Part of a small language model's weights.
Size: 16 layers, 12 heads of 32 (4 for keys and values), MLP 1024 SwiGLU, vocabulary 3280.
Each number is 128 + 24 x the weight over its row's rms, rounded and kept within 0 to 255. Layers, rows and columns count from 0. Numbers have three digits each. The size before them is the row's rms in percent of the matrix's.

# gate: layer 8 MLP gate, 1024x384, rms 0.142, rows 301-346, columns 0-95
# up: layer 8 MLP up, 1024x384, rms 0.15, rows 301-346, columns 0-95
# down: layer 8 MLP down (transposed), 1024x384, rms 0.0893, rows 301-346, columns 0-95
gate301 097:110126129103133148111105126174136156101125152134109071129177114130162125108138146125081144135104116138159129125141132099137104142171116130169158139094129091131122089124132090120121136108139118091126133121140144123136115197121145118101165151098151129142111133127130139141192169113143131129
up301 098:087122143062139139143109160137136148124103139144170121134098142115142125117154116130077166127132096167110109136105146102133142106190167168131108100138119076120129175128166130164124112101121120097101114124123120103152159105156114140105105156079151127128093119112153151141132164110144103137
down301 100:113160169156103136143108189158176127125095151143165123145158154132127105114157130111122123105143124133142135081134115134107097143119158134129145115120158089117144150109130165084116142117127123122106135111108136151118104138127165108147138074150134048137131136119113139115128115142181183151
gate302 100:118111111166150120113154114137099148141161159140119133105160155110141127149191103144107115122141114131096106145137131148118140107133154152127150122132132154070142133106140114090109096131171142087097092108096107177115190117129141143124104143112109114147155093116092123156155135121166119108
up302 103:113115116102183165119112136091140128121083090126088156141147154149112105142121126109108129173154127128126126133173094182136120134097120119081139172139093120122132122136115092141149106117108141134171125138128088117150062122107156141124114182107129170098089186141103143103124142171165136128
down302 106:165085126092106178122123168132141127067144109133108073115100168144136153153117088089096150134118114128167125117146127143102146078143117138130149145106133126103127138111144146104118141136140129146127126152127172113100154121112111110107139135117112143101126131098120101122109121155146102148
gate303 101:107115101109159094137097175148097111122106126109158143133118159122112055117141120183098150117118135135144141155131138151135134107103092137193126101135124150160098122080110130098182149138117142132149117117136104170075142095114127166135170133160116152140119071180162121103118162085134124169
up303 100:104123137199115141098097065051159127136114117126100125130106149116110153086129166133114122110146158128110110146164126164155133123177102141153132105120104130095104137128140144161143096136143148156106129152112128156135112124105132106117134129142127136156118134129112106148139139089110125158
down303 101:139120113177128102171136108088142108100135067117187148110094111125124156109142177103145133095149128116109116150130144148092119105148129085125103148147080109143085115130135131145125139134134134125152159118135146129127120117093177112124116175179120152150153133087131142090125129137122179129
gate304 102:146164133131138125167160114121136146152107137116123121157142132102157114124127151141103124123126158120133111131124086140204133158128097130105131156141153149119077160143150124093127093150102142151093131108125103137148082111135082107099097141148120164131136189154135153137109127125082096169
up304 099:162154126130111107106142129065075129120104145122111137118103160118141108097107170138106110132135109086128166156161111115110199134180144105172153131173099135131120119148146128109146196114140105136100049183091144158108122163104111135095126114127156090135084128115137117095155148107129158138
down304 104:084110126111117168075141135159146102118148085130075132147122149117070152136134106122105150128154120113131112127094112168088081102129111130138097130125108151168135096109072141104144133138147139125127153133113150113180111122107159125129091148142093086122126117070062164192109150095158150121
gate305 111:123191147151140147127137077156031124148103125129107070145123144148140152159141098139117116199120112163143137120123105118131132119137103101088147154114123115148105137120118159156121125146190117134139140130173093119103164132094125118159095142154136148082094149122134185118139145103133089137
up305 109:142131097109177117066136153133217132113095128120141165155101154119095169113111134125148121122117121132136132128126136153105125118113110129140149119116114161093107144110099158060099058129106162137144116085113133125091141146137169140152157105109082082159149154142123062119178130104156148136
down305 100:092139145119114141115144117142160168127119124175147087109136107104133140138086109127166130129150132109128112154165132116160124105115138144164107126106113088103136107096106130104110148178126109119108123109140087100124153153133167145096195121121109135113134087128122099157131073160133144126
gate306 098:106121100144104128141104151175148114146153134100083123113143097131139108136166108139128120125121109125141132103105173141110180100113107130149174116137155137155129080118158103154186170133095147134120122148129145128130163086162139100077172138121096103101117128088146141132124138091099127112
up306 100:139117157089098091120110153111150116092131119120079117159127142132140102145135126130149166160163108114122114137099123135121144141146134088167067116179121140126144068153168135140122137164141181129172129156136120089082131112133140130072140149147123129103104145090118105140090142113110119105
down306 083:150109119106112083125117095130122093114142132116141127105093096119095148158144147159108167164145160118149120136103141143156125103132112100101126120102139153122172124104155158111129108085113144133142118113165131136097112111110168107073169143142140103106133107119125094113128200128143110129
gate307 100:122108146137111126170151130159073154111104179140170096132129145090141179126148150099094147139158124146152164117118090132147096111141088098107128120150151106110101162125129175153158066096204103106133106145090093145111144134120166123131101130146132089122134134103119124059122133142139105104
up307 105:074169129114115091188088133098100105119142085100118145150065116110120111112106151186136150120101125151144089122145132117116178137119140137116178096109147129126169084135116114106112138131108155116122116136139108156127114127113155149110107209138137163126134079148102170120123112129138125133
down307 096:136121120136127152080134139095153073141152156146124106100108112095144140139124159143130153108101171115120144124138092109152165149104115126131115106095123167158112140133113106128135158123115146130101148099148153100089164087139094113128101148076096145142148150164118127153093111113137147154
gate308 099:148087138138145119163124138150105156159122149128162092116103105165131125125136138145137154153091104091108142161114129165139099156159142145103118159145100123129136150133136172158131131154089085076111104167122122128161202111141128099150119143099138114137094143173148110100098086078113095112
up308 100:115136101129087112102146128131133116120086093143156144109132087101129163139134136125133145116122135115092144109087102177162118158101095155091106139170104113108102142077112162088115143090151146113142134133139124114154093141101119124104138158135147134139146120150141109112166103144165163098
down308 102:177128126068151146133165144153125097142095129123117186148133107122106084133154112132136161145130140154117128145138162171096121095120166140155132153107140121142126104128148205159118157098136121154108149114141134200172140092109145088085110127092125146095120122110181181082151129121125094145
gate309 101:110147113137124124120141125127114152100132150081105113143127114171136141172150159132134158116116147109157180106121144164113136208112155136166177152178131084131153139155113108134164067101128114110123120112126155118120112167071139144127103110215141134126080182126151143160119083156122123135
up309 101:100130127154092137145130153149111095108125132149125130138137146181145145153128090123143137143131075109114092111129119123169175130135143110092173076134147148151121135106132089125103158134138122121105165149151088080147144111107147117069090122124160122129179138113118111149119171119122110086
down309 100:121095124137103138148065150104138118147132127135123142106121131162116110097112128130135145153091147138143067090094141174147121162150134147079129150156140141133118155119124109110111101102123097083099125112113085141137132118125114104137092128124091156132152162121107090108110102130096078094
gate310 101:112112109130099111142104131154099163118111140139090140110118156115116085102074119144158153143126156143140151168139164087096142102106111116133126170187123134095109150062135134198145119097122123080116123115143093114148117127120151123137165116066143128089136087147174135131126122116124105159
up310 104:151096109141128101147152098134076129116110145142134116118119145114151152126090140211123142141094126130142133106142112121104123113097168133113106110124113143166100118132089091166095138139109121107133159115106136176072110130101126167132099149135081158164119137147135172163110153108165080159
down310 109:110137151166142120128130138134116151141130148130135122100129156123111075144087136148120125134167135152174154102137131125123121156110105097118118143112141104118161134116133118107138103110154146128121130086104098118123131115090080135142102159141090162151129101115137115128137189139140143129
gate311 103:126174106148094161146155111087132129148091181164127133146082149148139117164160168143115123111133116133148151141135155150156145111126134142116121147131114158099126128117101147103122118108111110130137144151128128146110185120138107118117158138125130143137135116181136128179107138152177098113
up311 101:143138126157107152093102126126128145159167153111141180182175093141124106161118118123132121128095093138157144114129128116126094113112143098160102106094146136055129114126131122111146100106116158106128107155112149113152116071141131162148181129135120139120121105109109127110139076106144138137
down311 103:167136125105122102124179124098159139092098113103147093137123132147158099097137168112137145122140157075123175174134130098136108124148139113114149172124138094116099120086135103114150124141132118111118120110134132056085104151137121083137107112139161137141141102084154109119162087085146148094
gate312 096:123109129105150147094167100086110113104088122103141118151137116140132094113098138107095095106126143105130139112109141142113167118118152097103140146116153141149121115101136151119170116164148135095133159082127097134145130119114180133140154106122175145171106091097143088113102146134112124121
up312 094:134117105131138132120120153180136116178098135132115095191099146124100130103094155105133145140088154131150104103111185105116137133158095121116124122129110106094131156186120139145177095083181081121104125096130097136177099157162120104117166138153123092126122083159148115108144145104092108118
down312 096:142137133117112122113128114131122087159125170072111152112053140157099120106138113120163095161165151146131119117145134122136140155123151115127107123100138124126146143147154097110154095087121164117071091147178135111112133101087125131128113116086103105056124139118112135079134104140089136126
gate313 097:180108122148128127126177149102130158092118173150136120143148136129145126120130140117148169141120079188150138107118134130140116151133174116122127072174133131101115095106115128138103145135134132127100118120156105142125133132111169132157095136115111139123127121140145144151131070125108151132
up313 093:160122142132153118159209164113103169140072158127163157131084109142143119098124124170144125132133137157123107129106125146125136152148153133100158109151101098101103113145160129134121140164099119138101116129100115148141131131150108094163102131147125139153118152140109128105118168186119152122
down313 100:137167111137108168128123162135080101139125143146136107165122180098101089072114138103164110135167132099121149143142156131125140115168129135132143117120126115124174112163144129118153160082106123185156115156110127121104108140153089144144112140128117167155146123156120124115095171176169138141
gate314 107:129126133104162088156142129105146157156123120091105092137147117133155090155129159195085114118125133101130139126107164126111159127147154139136133132141121184146160104124113104160139101116144158113148097165167136111160131140141137146158092089114121103152113121127109120123090137106160132096
up314 111:131144130129123137168079123137141148119132188136094141112138142109147113142138130164078094156134100115098120142151138146116148129132147163106148143133146128105190151137118178158104100132164118155118155124128130126135116120103159108139101132142153104098113159093126089130142141088124113106
down314 106:126145131105076165157174135113167104142172139114118197121146206112141133153127115105121118096154145139108178123131094081149109135090122120134091160135154138122127142126106115154100168144151140084134101132145150112143131122111103092152114119118117109103111139140153170106154157117131154155
gate315 102:114149135173129107127124130121099095144093147154139130087142136177129114125134111145078149131156130137113115147130139152128108146116146161086136147117085156059146139152124165110145143065178156097141103124134149182132142083111111159112111091119135105135143130127121124134125122101153108157
up315 101:157104102159116151138167121129103110117144123135122147091168126143111121161098124144180096102110144146132171133116073160120138108120158084130132117121172126084138137156154104185135120123093120124143093110102124123112106135162130136121153084109120155122145144143113127141116121106122177125
down315 100:111162119153113168102096139106164090136139086133118118146104092141152134101094149168094115139137115130125125129107147086135152112137140114153106116088107115125130106143120134100071113127155090126109153133121109134170110119125099106108117115143104130092146075067135126091082126107099144092
gate316 104:113130091119134119103143115125144146135109127144107144091126169125172132147151126143127117126125112151160155163120085153130133117113137102106095092139161138101156139104120163111137068142089154143158143143142128158090128139117130092133108141107079094113129178111147164126134111147178109143
up316 105:110136108186116161149132152150157159147102141134076137143131108110125113117110089133165119161137161134155107124089120164124093139120114194118154112119116150157133122120140128131101165115136133124170133138165111139110133183151132123136127125127174108103132116142120162092102127104107181107
down316 109:083082128142164140099154119129237096138114092143131151125116113153129137109135138129086116145138137162090149113119149096100136105104143125109140153107134139150155102093154137144133136145116142143132146156147151104109090089109152095118095137160133143134126154112124149150170082134142103134
gate317 098:150077146128105155116138094140089116116097145129129125139122163144120134123131128103127107134121126093119132129149093160143126161124139151153109150114107141116151108147135101127109119110128121124137132098122146086114108126153155086133140117153142154182115168157133114130128165119119078080
up317 100:095140128118137084180133167175156132136145145137121155126167121136128148137155116173172129131122179128135135137153151125107135134124099140165102122143115123107148144123108131137147112121148091135170145118142105159150135144081108119116136145121106158117128132131141088121132108176146177167
down317 089:172088101160090095089150141166150135076134122140125171144135137180086129109124124114084114102154086114110124121140151144148156124146135162134104120134107166153068128158186151130113113111147125116140089113141141121112132124162133135130161092102124153148118146139114176100143110119115129140
gate318 097:126039136121159119132124143104149148143112153119114106169109146128143142105130116159147153143108082083101124098131124121139151077125116139108091116161119100172103132138087181168163110136155149149145140114102142153124119127099130179138126103142132125118105128066120141123105116168120129110
up318 098:170130092179118141121117076074144093132124135074152122142175138125111125150160108174113138162145165166085132134151085096103066081111123148131112149131177101089142123119141113123088167142165156157115137135098140168124124094105172172112118120134121121145131145126110159140143147141113175098
down318 102:131121105131109135101132121080121111122131131149123139165106119112166168132138111114182134151122108157138120077150138148135102120089137121134148129115141095147128120159131125133110141162144141126140124162110108128112104151101105136084129096145148113176088091149120130118141156128131112108
gate319 101:133111145099133129125193118151134100130108161133119132106109118116158143131115108145091163129137142137069129105137086111148103132148109097161139115122090136139125113131129134115098158113132109135133138139187117139099135087111140126124135127187115110131129117063120101126115117150144115157
up319 099:142118127123125160133076189106147133145107152111148131110132176108138109143120127086089123118122114146099116104134109115125139129107124105121132160140140114168119154119082102177156134173124065113068120162106143065125106097129133164150145096122141115163130167158110118149110116144088126104
down319 102:112110109144121162082112109128158161081081143112104084125079106112140179134137108103138143113143133113122155136124151130151153142135134126133133114120066123134134144080126153139145111141174184139180087110150138095119143136122142121110085138156147118178079086119144127141086167086113129125
gate320 098:098159144118146132103134160099112125133088135120091152106082126143165150137183141121162117153128148126159148140140092109093120122130125084151122161094132112109105138131147150065116141128154139129144134070097114109077184135125093165135125132133151126153131134143134140127116140143112100132
up320 096:154165149103089152088148120107165118090092168134107135106109127145141126139131137107141069135111071104122175115132119148122145052121149101131106171111113153162110109137125137114088130137167139136136134120106163113124120155142092145146119147099148141056104123167137108097083188152134119098
down320 095:122135132137108101118160129098128101141130136151136128113097132123112112162178117107151116182101116104178130152098111097156128110108139169161180168173080164115163154138143126159128118087117121161126138121164148089132118147110129154125164124151096151142147087144123171138157122137102123160
gate321 096:171157126141143095097138146111125125166097153153142125114127138108122164129141145122121142129169116158172083136086111120153082106139133146121125122159124157154139153151144131105137108141118117126107128140106168124098101120143123164078090067118126118150083117099123109164173148136131131128
up321 096:115133099132185129131107062086188116136121114126131120172129152142122114107095103124126130138098142136127124079151146143129125151162119089150121129126119127117114094114127090144113128146122089129132134126097087086118122141062061079165176174131122148095119132129178161134124134114122059114
down321 093:101171110109102125127138098130166112125118126124154148134148142116173096185148142131105117094140112092113108122150153121127132104127105112154163115105107100121119174103150178125143156123154120142087104143139125151105076114160127175138131071137111110096142150096122165133146020124169122104
gate322 098:147084094140156105177113096099118084102139129156104148148139124135122133106133125128070161101131129124111137174161164151127116139152139110122103123137096099151118152139127120164136155134139109132138086125197110154143134132127135116138148132165134133141136102154139125138134100128127135135
up322 099:135068145130119163134097160155135135105133144108126169110106166103112155097115134145125140106115124107064100137088128176155111136098129140131158134091083132111131107103094148120160135136122096149159119137134129074126107133110118128119160138145148136161098089138146104144130135183091102111
down322 100:143094091141095109153138105123126148150175114108135146157149121138136157089122117164130127145087159117136150077156143140126126114153139100110136161117160147145145150102135081114134127146125143145125128089104142146112171141143097127103135118125155162106147142117114129115101113140133118146
gate323 099:103129170125149135141111175140093150088093127121097149127118114123104093109140111111115182156129163144113110115152162163128163095112148132156065119136157150139133099143140072136171106127102157099130115131098097083127165105143125113127097150148113123112138101148119070152093162122139155150
up323 102:150132118139160130134100145115115163147155139146072100148159132137129130110176091075134149124093162099146166145159105131138150109083144180145140117078142164116151142128099093136140118145147087135162135088134161144116109152141132079065110131124105152116101176173128123123136100094196129146
down323 103:114118119090144134126128155125125129128132150129145104121128137129120147102122133183113159159110153121200082099153136108102105087169170137170111186119121206165100097135149122152148103133135122105161107140148144109102105081136162081130130087131089092136116119133111147122133105110141194177
gate324 096:130119160127116115131154170099104129115125126102085120138103120113113143148132148156146095075097131133162138094097138148116121126118076078154121139102123126098151082146123120126114158121117129131126115103079108054108183142168088174137143155152127133112141095101137142109120085105080131153
up324 096:134129127121122116134146131100125148145134145145131095091137120120124103131120117096123106113111104133137126127128101144148141100126123134147102154123144128166088137135131153098124151104158147134157095103122134138135133094122130166119157145110141141164086082114061118170101120124149143132
down324 102:079179074138136152132152194133139104173142130126152182167147122106118128139169168138141113151133114154151130161125147140112137139151161114124104108159109156132086174096099123135119153108118117113143099142165092126138104125108065133124122116094134103136138086130141103127114175158086152055
gate325 100:092142194094137085112154113146104154139113137118108118135133145148122150137118153145084113146091115098150117154094119119119143100124121151082127133150144129149120174137126122137135107095151118099112133140106107118108129087145113174150114169154155152105154137134144073142109142120116090140
up325 101:137108118136149111192167136096102123144139089137127168093116141163132160104154106139125123132100088126156162123117126174112128144111120143158103126114104114109117138109132111128136148121146163091136121150164093135146154145172133115119161110073131121173084159106123144113134132114161157116
down325 103:123120137161119129099103112120115159137123135136121116138101097101117111101162119136134096114101088185135094123138168185150141096140125111131105165120107124092153110092148148115142137125111183121096159115128098131114126174129103124109130149121110107182125098129182132124103135159132100188
gate326 101:149096140127128097104080167107127135108131133069119132167105132137110119081142153144103112122121149142109164091126128103131149109144134125132148157122137156132116121121100136144146142124106128124145119105092081140066168129098115086148144133147131121129130136138127152089135129151137135105
up326 108:145138148107129129109130133117135105107118124110143122146108110159138118151087139133151133110098172182156154136129138121111097139119119093096122133136135137103115157093128123120107128120139130126114143143125133144081111101144127114153148192078141150144176104118127109155074146118142095107
down326 104:100086167158123139151146141156097096144139113124151100157139148111108109133104131133121131115132141116093163114126157163155144135093127134101155168132148164136124165094163135091150127136174080098180136137074104144115149140137114093103113114114159156117138111104132114118158204127127126132
gate327 101:138098165179143135131185135139144106131112151134128132139121107063129115130130152133116138147131088131082134128100113082116133135184156157102114116155083135150166138127102119089168102152136127137133121088127142147131156150105130135173101105121141127139162138122123098096112111166133141143
up327 101:126170140099098147120122137154129107169138124166132149171083114098085128120085118136130115126110091122100120152107075151141124127143179116110112083136110113132137115087110135119131120162115160138130130117170133139155138087148169119166146116082176129142106112136089119116104143121139112150
down327 102:157192128164157090138130134158132156165089104141162115106148126080170171136126084130124144139135146113093130153116137125122110142117125144093145123106202085174129172084127146115118148144104134151118134142126127135168135131132163108184098156122184110117119144130126132154141161114136108111
gate328 095:139097144103161127075082119120131145148165099114115128119094120123143131152117106115120063126126106133141127152127122145141090100122131131157149128138106072158148171118149085130187128098122117071157114155125126111106123125131128130118101099139096138125125144080092132145112128150163144171
up328 097:139120132149132126110124179083094140135078131131129103092153120123108147175131101119112127192085135143092096135145122104138101127134144111139152123154132118138135099149140124144136114105132155149128129085145126140137121130083084138105127137112148133111096146110097114112119071139127111154
down328 101:126132164191072109111121119089079104085155138138132113126150134150129116093134102136168093121139145118113132158103150124147185166125166135150142134075143121109103100120137179117178135123086129093156130155100086180074096157123144119126147124124098122152137134115156123131134145125152137142
gate329 100:163156185136190121131137111130108127146137126136092156117137102123126154092075113158157124110107138092156108124135162113132106132122147199128097142144120111130118122173129130129121172107157146121124113145113147129131127170144124110092108142087129098126131090153139119131117112131162152120
up329 100:109106089131127143027127123164125121122138165121107131166148139118147118151144150124114128169107119148117194149114119167131144119133140134140109095104099138133157121106164100123127108124071079098133105141110132107093124132128146118105145133111155096126114105105139131141155116167138101152
down329 103:128130115132109116108100116134133148138132147150153111123122111162112168116149115135163123160141168109106149142138195119128130123160143104120124119124123090104127167153126139146129104126168150122147127125159101133114141130142129107139100139120119121127128136141108116107143137147136133130
gate330 100:103128147135133120107136103151121109137120115141108100082130092106098083111123127120137127082161109095153164134127088129123147154143104097121119131125139133128101144108106142147149094166106174108140157164065123131129117157123092110077143118104109130150135121111130158159096143155147124104
up330 100:126114142068111103101147087150142160152172115119168110132119120166136113152112112143111099092098137106146144127094163118118204122143139110114159139137107149120104130146091126142119112112126103147135130151106190133141140166121157109116139123134140143129128152114135098135140111125114047103
down330 098:147104158132188145172090142106161165136147125137137088122107108161160134141177109139157155152123146150126114100121110127062102137113155138131133122122125158146099108116108135102146105116119108112124130091134140140134143143128067174148144163103113108116119146175144108125117214142141137133
gate331 092:148119155103147127180094131155138139129148164055151117121131136115146147139156135104135134125157141126117119127135123117087142158122164112116197125123137108076126104161118156095130169133132099125129158094132079150157144130128111131108138159137113102100107141103087130154136100076123086130
up331 089:155173123134146158150163162158134123144117118126132083158155148091122122176110112108105118082119073141098138139137103146150187103136141105109123090157131082126153116132158106126093100158113171120136123137131119134140158087168113152085114130149094217155110092123085109097101151141134134121
down331 089:128073070126113114132108137156078114158155164110141154129119144085130145139089167157167119080153111154125112121095124147116111113134153120163149139103160136113132126108099144099102133111111167161176139132122133086136144126144122104136107101122097114157102152143145136147150059115151131119
gate332 102:069092170104110130133155109149111102103170172136144141103104145141154119109130143129111093110114120123107088116134128164106091108145181163134116110109142111123173171128152125119111165116166124128135113130130149135110167161087134101134147111085154119126137094079133126106129129106115124128
up332 098:143141086126120128158069151130137135187109142104115107157106136139145130140146164148132128173118128114104126146131135141130124115089116061150131166165081102145108122190073115149120116139102085119092130141149146110082133095163104107084158097129163107115146100129127106101137125112200126137
down332 101:135123143131142085137126118116186117107119140130116160123109126126117103097129138073128140127130124068118105125131108109093082104139114126126088097136143124160132118106111191132124133122134091148134130143178146127094109131151170137138107116118125185134141138108086125137108176087095125128
gate333 096:148115111151114120129152130160155115100111172148124148154145132103147128125131139132111131131126120124190132094097124128121110140112124087134132139112092140126147110149109158122193139105138121156087140077124128092148171137138122146115190083171136111133118176126126126080093120133122131118
up333 095:139144143123157119139109141121103136106157130111182109145125125119125150176183166175132134153105118111147156129154120149183072125112109131118063102118164128171113146126135088142137135113141137122128113107108184137066139147084141151124153092150163126112129081140135102095145142098160137082
down333 094:111108107146163139134117116135075114111114136160137175115141099139130098147097137127127108139164127155119131114126116158126132102121150124143110107132123128127130112138115129128137133111111096118151175101143117143121137114159112124085135151089082157136124101100106093126091156127087160152
gate334 099:116121141078118131151111124131133151101089134086105139107120129124109152081116170142152113121133085158142138142132159127147142131126120099120135103139072142140133089118139096167116119127155171160122111045150134092137138128136111113116127107119097126138173147169148130099137179147103145157
up334 096:127134130099111169150123079172126135125121159095166079078133084124116175045125164102137145146111114152120107129120151112094147134080139117137101106127108102133134099167116118118119116122133161138132119086163135125125138130146135102111122095156156121141126198127154115120094141131123130128
down334 093:129096124096098106179110152139089097144130106120109171104113069153142126108103126135139131120136078164151084190132129165104107105112126156072129159113167112152125153108149111123138152169135116095113117115155126111082138099105101128157162112102123113116150134152173119114117130087136094118
gate335 101:137115110135108129100111156151164134137113163134128167132104130123116114074141092132080142151088142123133111129129137155148175148137141118153107104136142150054146120106097147143089149126132115125115121160139092137116126150140102074115159140174152130159133086137089135142130121101138105110
up335 104:140122150124114129144163124124148113108143119109137127167137106103080127107116091144171130133156136072140159147085120134093116141120106120141139122085114158130093137139135157169148061162142129101132113132169142098176135102111124094112109133129080148118156152122090105129146168146061083100
down335 104:114170110145143166130121121111150151127091147102130132134115114114138180120123146171146098122145159104135157128093146135110090105128136134146158177098111110086138124063132172075141131125097173140122117138132167150153150128104120146131091172114101144123166111142114126126142082136130165142
gate336 104:119134095081137112160094174096155112164103144165094159127172131117115155117121149081117111096099147123119113122088123105128140096122156131125140150094138082110077116123169080113135158097137142144113078095133134163139120150125111108098144132125098139124105125108113134099071134116104125117
up336 104:102155114093133170166115141118090092194121137134118175137152160147149109113128138148130109079133103161095106141119128120141148148099119071116162149129165150164117124114133110124167173146118141157099103105155139115114105115139114112072125134163124133151141085135105111089168126091134145105
down336 095:139112137130128117165105132103072137111165130145137160130140118129156133156095159120167111111142158110135139129125131143128127180144159154134100146103156152081120115134139109082133168092123163155129104137163140158109127135158140128103097111094130148071129148157184134096110188092103155127
gate337 106:128098140117105156142169166092161115118077146121106152145151092149155123113140100125153168091134112144143162131118166146143121135149144119142188167156087159146167114107115137093154123138136128152142130138136141131108142149124097144125113087116118128120150095110109102138079160113110113115
up337 109:103108104142117118125151154099107092158166169144139125143149133143141119124137098160150117091085122139142141176112137148151074143095142145144135160087169129081143133151138091107083151074093138103149151164120129110141102107159099112137179113129135125116137149146093080142091106116130074085
down337 105:139150119120146119147135159116134113103126128150123144143159093152172096092112136152126170142134100133128167170099152107167134129087114140151122092108128138125124107104100148161106126156090116126126137137123141133144107159114129134140124143155115086147116102140118130163144176100127194120
gate338 103:147113070122166103130106147127076118094139129123142112118134106114103121133149106149110123119150140110119161121121170146108105165095113133121153121136121106087131120151127127140133105137150087106129132096124096096138136135157146188156132126129160158158150160112139154096115161110127139114
up338 100:084145155165106101145150100156139147166137144148089135147141139160157113156126159150153101118109138174150056133115103134158165102151135135148141115133136146133106114106167152088136176106089190132113126122132126196157096117111095092122120086093103130082163086121125098169161109150136106172
down338 094:116135171087116105180096116126141136145130125167075130121140124159140162077153150121142145101112146152104125179121153096124118124109136159126152155148137156125166075131180109122125140171116144146132181103157119109135159157157097128077134063139140137105186128119102113099101101127146121150
gate339 100:111140103111147136148150151139119120148093126152141121146110112147112144115141114159100158128133108130138159117151148136071091116174150152096135120074112120084111103139119157173142109119130101059144129122119118164132147089155161157128164130175117122178171136153146088158124127135091123112
up339 096:130132148113118130116131124145128118137104150148156139100040106121137109086133186116152126091118124105139100111089134160130102100112131162138144130118110116119115107139153157128101084105152171105086135149193148151132148098148139126110155079155135074122107150140121122102129132100138111135
down339 100:120058121082168103118134133141133166132154189113158098129126121163144098137082133101100103137117128134135122097126146118095143155117067134144175143140114170151157093126142142111150106097119104116121154153094126129120144137145133110116138134139100094144153169125139141171182189144153129131
gate340 102:117136144128167132114153104140151154105125141106095140092103112097110093123092149120105134084077131110113116160141189139136138127122124135139122129150121078139134131139109162077091152067092135068139133123138110171181120141141150146070157087107154150139132128179084102144100142098147068120
up340 098:080078127144135097166123107101092109115095098157122100135129154100138091166109145133150120128129148112173156069157139111111119110184147115109111099143140144101131143156146129104085135133127134145173094170121137114123115153117108169179188137115115145142107139135137123135116120152111121118
down340 101:109156133082096135104125160151156095112152122118159092101123087136087139094060165111143107119139118108126128141131139126102161099109149095113102107119102100126097135199154126144130126126161114123146182123096137136147124105095084113136137114076111161169102157111092142148126103115144146134
gate341 103:112100123082170157111111117149132129172146150112095092143139124114134138157124164115106179070153156170145132138118108142117154126128155188145135113125078139100168127131165125122131171132117124139116140139137108139116138099155173128079164151124116106108156074129126197147142074126130120129
up341 100:129130122147114123108121164139107141130141181136123097115105103139136109099092138145162170175110170109158140141094145088161110092129124147105105130151130138132102135190140147147151102163127133130116124112146078144134121113143100108107116086162105139097105142113118137146134113138182119128
down341 104:165094138094114087132128105158116153145088101162134129143122140104166142106092149137078123166112110100113129120172102132177113109146139127127166102140147133135095140136158125126174101145106114095115125102069108191150081119122117153115123100139179142160103134120182114081094137083160158118
gate342 123:158129103103103140154116124119167170108121153148110148126133099101111130096110081179107122111136141139118137130146135165125096123147141074122145134114136138130128108152101156092136129179147121112141086142091118078180149138144137098144105145119130162100107105117171157147165186137118162111
up342 109:140121134145091150154142139144201082124140157128117153133132101132076118138097132137127070105139131122149114120090134123069152064147119130110136099129124155155134083131120129123144138150120137114145141166095125123155143138161137108097137113125140142077100075163113108131153116127095130147
down342 086:159139092133101134149109127131100112140129103140139148138168134120132142124113121153129124151095143198116129091134117118154113128111126112116073164102133113122112134121133122117130143154133127127128114150145154154130106140107095101140129149128159124145146150107173170169113255136122119137
gate343 100:152086118130142123126139080149101139150119117178083145138143122141133144121097149126143139104060123165127113107092159138110173109102151110139147108107158140117115171112118106154117148082130104091145087141100078151137149085128122123146123148121131156111126093136123167138107153099129153138
up343 104:144137095131140107111108139147130127145138131130110166158109155123095143148123108129088162153114112116134127103090147193119119106149099151089140122121182103130140122099139122107112157142129151146107063124150125110147098140141167145104133162112103136135112115103128069131106150097079162145
down343 104:107107133125099112113133142143136136145131174140115101098115125121140096114134153141161115128102121153154112138173132163137127129128101142128144123119146119148183136122102133100094142103081134114125124111173107111147128187143127079096123116171133135144126110122113149179131107103113124133
gate344 096:141145155098129157112113130074135123124155121143085130116122124120128138092076133096127116120143149126119122123148144115131198100237101094109123117193135130104092120143152143124147109134154089131136121136130123124101097146130205145107113097122091094133163145148111128130138129099098106154
up344 100:147154154100129126167129174123129121132135106159118130163120137145124130055121119115126110121168075152100129137114113123125150105095125122110138091164079108135160104165099141131123119126134118144123104171120152152139134130091140129079126122133105131188099100130129131107121132132159083115
down344 089:115131153125118178118118127170135098121172062094115153103130139106147106139151099104155132157126109129122113158085119152102110100120137148127103146096111105095081073146130119122124121139164122117148158091165119125135160110148115110152137158135138167112148142172146141141085121191153111175
gate345 101:164141139106159168127127150115174098116120125118138152087120101117122101156103072125142139147101146094100138111126136145161114088139114115145119133146120084176084157134139101079141124130135148112128113085150072118159178126168114130140109115126133074115178121118136132132154124136167177125
up345 101:141138095096130147102130111150141167161122135110144102135117121133166150135075119100147130133133156153106168150157110150123145138147161101167117126165128124134094134122101179111085112149122145134150181125134168071119155115096132178096123095126151129121102176134092148086129147181102094126
down345 102:162140090171074140135101165133164122099128111159181116133119113119121106124146145133132050097171133141137111070126130128137128112127128149120098170172121107159150139100146170110134124135181135114092126144143148108118096100092148126101133132134150120127149145132100128109144122132125114128
gate346 100:116117135117113110141113150139117110134136124150089126133105080103136075135091151175142109130158116163131145123104119120138156139118127129161189070119129133160122140106108091145135122145153100118129133126073131126138110114105112098110114145155157103117135107099140091094123120141102098124
up346 103:158116132176137156125083112133124165120109119126176111149153117171131151136164076135166133107125164146114139106132124100133095140122124137096083135159099132124152173137130117150095134102134071112106134153149132120131128139112132109144119136109080153112147120108166096111130101124079091126
down346 103:117144120120083138168133117182088136124144103153143121115129166103140138174102155183122157102181160180111119134144139111127162118151135145125156150140109123127170109114181146124139116107176115131118116143138129087121097111156118191133087169166122173135118122097154099147090126135129156113